{
  "hidden_size": 640,
  "bias": "all",
  "parallel_block": false,
  "weight_decay": 0.27
}
Each number is 128 + 24 x the weight over the matrix's rms, rounded and kept within 0 to 255. Layers, rows and columns count from 0.

# layer 3 MLP up, 2560x640, rms 0.0505, rows 314-334, columns 192-255
[[136 135 132 118 156  96 128 142 101 156 126 135 169 154 136 102 102 144 123 123 103 171 170 153 182 143 101 121 112  96 129 119 162  90 119 104 130 123 130 139 116 118 104 140 117 186 142 169 139 135 130 182 186 108 143  99 146 106 118 134 146 107 119  92]
 [111  91 114 144 106  81 125 122 123 131 132 107  93  99 150 120 147 109 129 110 153 170 155 115 126 156 153 132 115 179 121 166 138  99 101  94 106 159  99  95 101  96 121 135 133  95 149 130 125 151 139 137 141 149 139 153 124 134  77 139 124 100 129 150]
 [108 142 135 134 139 112 143 153 143 104  99 137 132 149 107 125 103 130 111 145 137 115 127 119 140 167 110 152 102 132 131 131 121 164 130 115 105 147 108 142 137 122 112 119 130 123 137  95 180 109 143  67 144 157  83 129 105 161 143  95 110 145 154 157]
 [121 108 119 117 141  99 126 114 142 174 116 138 125 159 126 125 102 133 118 140  80 143 131  92 139 109 130 160 128 148  85 159 105 160 107 162 115 144 144 121  72 100 121 111 144 158 109 126 129 125 109 137 118 123 106 123 145 128 160 115 151 116  87 140]
 [175 138 125 129 127 178 153  68 183 108 115 127 139 116 133 109  98 135 142 131 128 121 124 148 106 123 146 141 145 114 112 111  92 135  83 121 151 133 119 117 139 159 129 136 103 137 156 164 144 148 136 120 130 120 171 114  94 125 156 139  99 148 158 139]
 [156 180 140 137 114  81  92 159  93 133 130 147 136 156 113 112  87 140 123 150 164 128 140 122 110 148  78 108 109 137 156 150  95  83 137 142 169  92 142 150 156 145 124 163 102 143  97  87 131 122 105 112 105 133 139 131 161 110 131 126 127  73 139 105]
 [108 159 125 104 135  99 197 137 130  81 133 131 128 171 126 100  99 117 168 104 100 161 118 136 124 170 122 115 139 144 128 130 122 114 122 150 129 151 138 172 139 122 112 116 131 134 102 140 166 133 117 136 143 153  95 132 177 111 160 146 122  82 122  71]
 [122  94 138 136 146 119 143 132 111 119 147 125 165 164  85 143 116 143 120 172 121 133 146  84 113 139 164 166 115 150 147  83 169 158 163 130 126 123  92 162 142 155 165 133 123 150 123 146 110 140 107 126 144 165 126 159 120 153 173 106 169  84 156 108]
 [ 80  93 136 138 145 194 150 118 132 104 139 107  80 114  77 128  97 126 106 113 148 120  72 165 109 106 123 141 121 170 183 132 172 120 167 141 168 144  97 105  93 116 118 135 122 137 105 110 138 146 125 119 155 118 123 117 117 168  95 127 119 150 165 125]
 [156 115 123 119 145 135 112 146 148 110 113 148 110 136 139 105 107 142 105 118 104 132 153 104 144  70 149 144 105 143 156 148 139 130  92 158 111 130 153 145 109 157 133 130 176 137 101 157 116 126 103 124  78 179 128 133 146 157 110 180 115  82 167 109]
 [102 128 118 134 104 164 151 157 136 160 154 116 170 138 169 116 160 120  80 126 130 112  90  89 167  95 141 130 140 133  87 156 105 148 118 177  98 107 151 108 161 165 102 103 109 119 163 144 151 123 163 115 115 129  87 114 159 114 166  81 138 137 184  76]
 [109 114 149 126 131  92 113 181  82  91 135 151 154 116 157 137 141 168 157 129 113 141 133 107 157  93 156 113 116 102 168 171 157 161 113 143 113 101 121 165 112  96 193 134 151 127 134 136 115 109 183  93 112  91 171 107 137 149 127 167 130 112 120 143]
 [186 134  86 133 132  76 121 115 135  99 118 163 110 118 142 131 101 101 148  94 117 103 113 167 122 111 137 161 127 121 136  97 160  85 165 104  97 126 106 109 127 105 136 158  76 140  96 119 141 115 135 159 166  81 100 149 117 128 134 113  83 150  88 137]
 [131 167 137 153 108 131 126 105 125 153 145 165  66 164 118 104 161 112 148  97 121 127 124 149 126 124 122 105 125  91 149 121 117 155 131 157 126 101 194 136 175 104 141 116 184 129 172 119 179  67 130 145 112  54 128 122  82 134 142 120  99 166 139 144]
 [107  93 126 110 119 121 105 126 102 156 120 117  88 151 111 137 143  99 112 161 138 122 151 176 139  97 107 135 122 122 161 116 131 158  85 136 144  95 131 106  87  93 118 115 136 139 121 129 158 104 103 157  94  94 133  89 141 128 142 110 142 146 112  83]
 [118 126 120 159  77  86 128 160 141 132  94 143 169 145 127 156 147 105  83 110 107 116 132 160 128 112 149 111  72 131 166 108  94 156 113 132 152 102 143 120  94 109 140 123 122  80 141 166 154 132 124 117 125  91 115 137 150 140 129 114 143 146 113 128]
 [149 180 143 144 136 130  71 163 147 115 133 128 151  98 194 108 132 138 124 135 126 135 132 147 109 170 142 112  79 155 155 126 157 124 154 118  97 103 155 108 127  90 140 156 146 120 174  61 144 133 139 125 112 108 119 119 104 110 128 122  85 122 148 146]
 [143  93 123 123 115  89 153 121 131 176 117 127  93 116 122  99 181 165 109 137 131 126 138  88 128 135 105 151  99 157 144 125 135 131 138 153 118 132  81 156 129 133 138 139 184 120 146 134 169 131 120  76 151 133 114 155 125 155 106 118 138 152 149 125]
 [120 135 127 110  94 141 126 131 134 135 123 142 167 144 152  83 131 136 160 179 112 152 104 131 158  69 117 112 144 127 139 147 113 109 111 181 122 107 168 146 156 126 117 107 202 103 128 162 114 145 156 143 110 112 181 103 145 105 139 151 160 107 107 122]
 [ 94  86 146 111 125 175 124 143 136 139 117 138 128 175 129  98 111 129 138 134 162 157 141 140  89 107 115 140  87 132  82 159 112 133 100 139 108 152 139 135 108 137 123 161 100 144  97 142  96 137 113 114 126  95 102 129 121 151 115 146  97 127 131 135]
 [138 144 111 113 133 147 115  99 125 109 144 157 160 137 163 111 102 136  89 130 131 124 133 143 121 143 150 101 134 133 136 160 106 135 153 136 142 126 129 137  98 146 152 144 111 132  96  93 130  94 169 101 145 117 130 137 120  97 123 110  94 121 149 142]]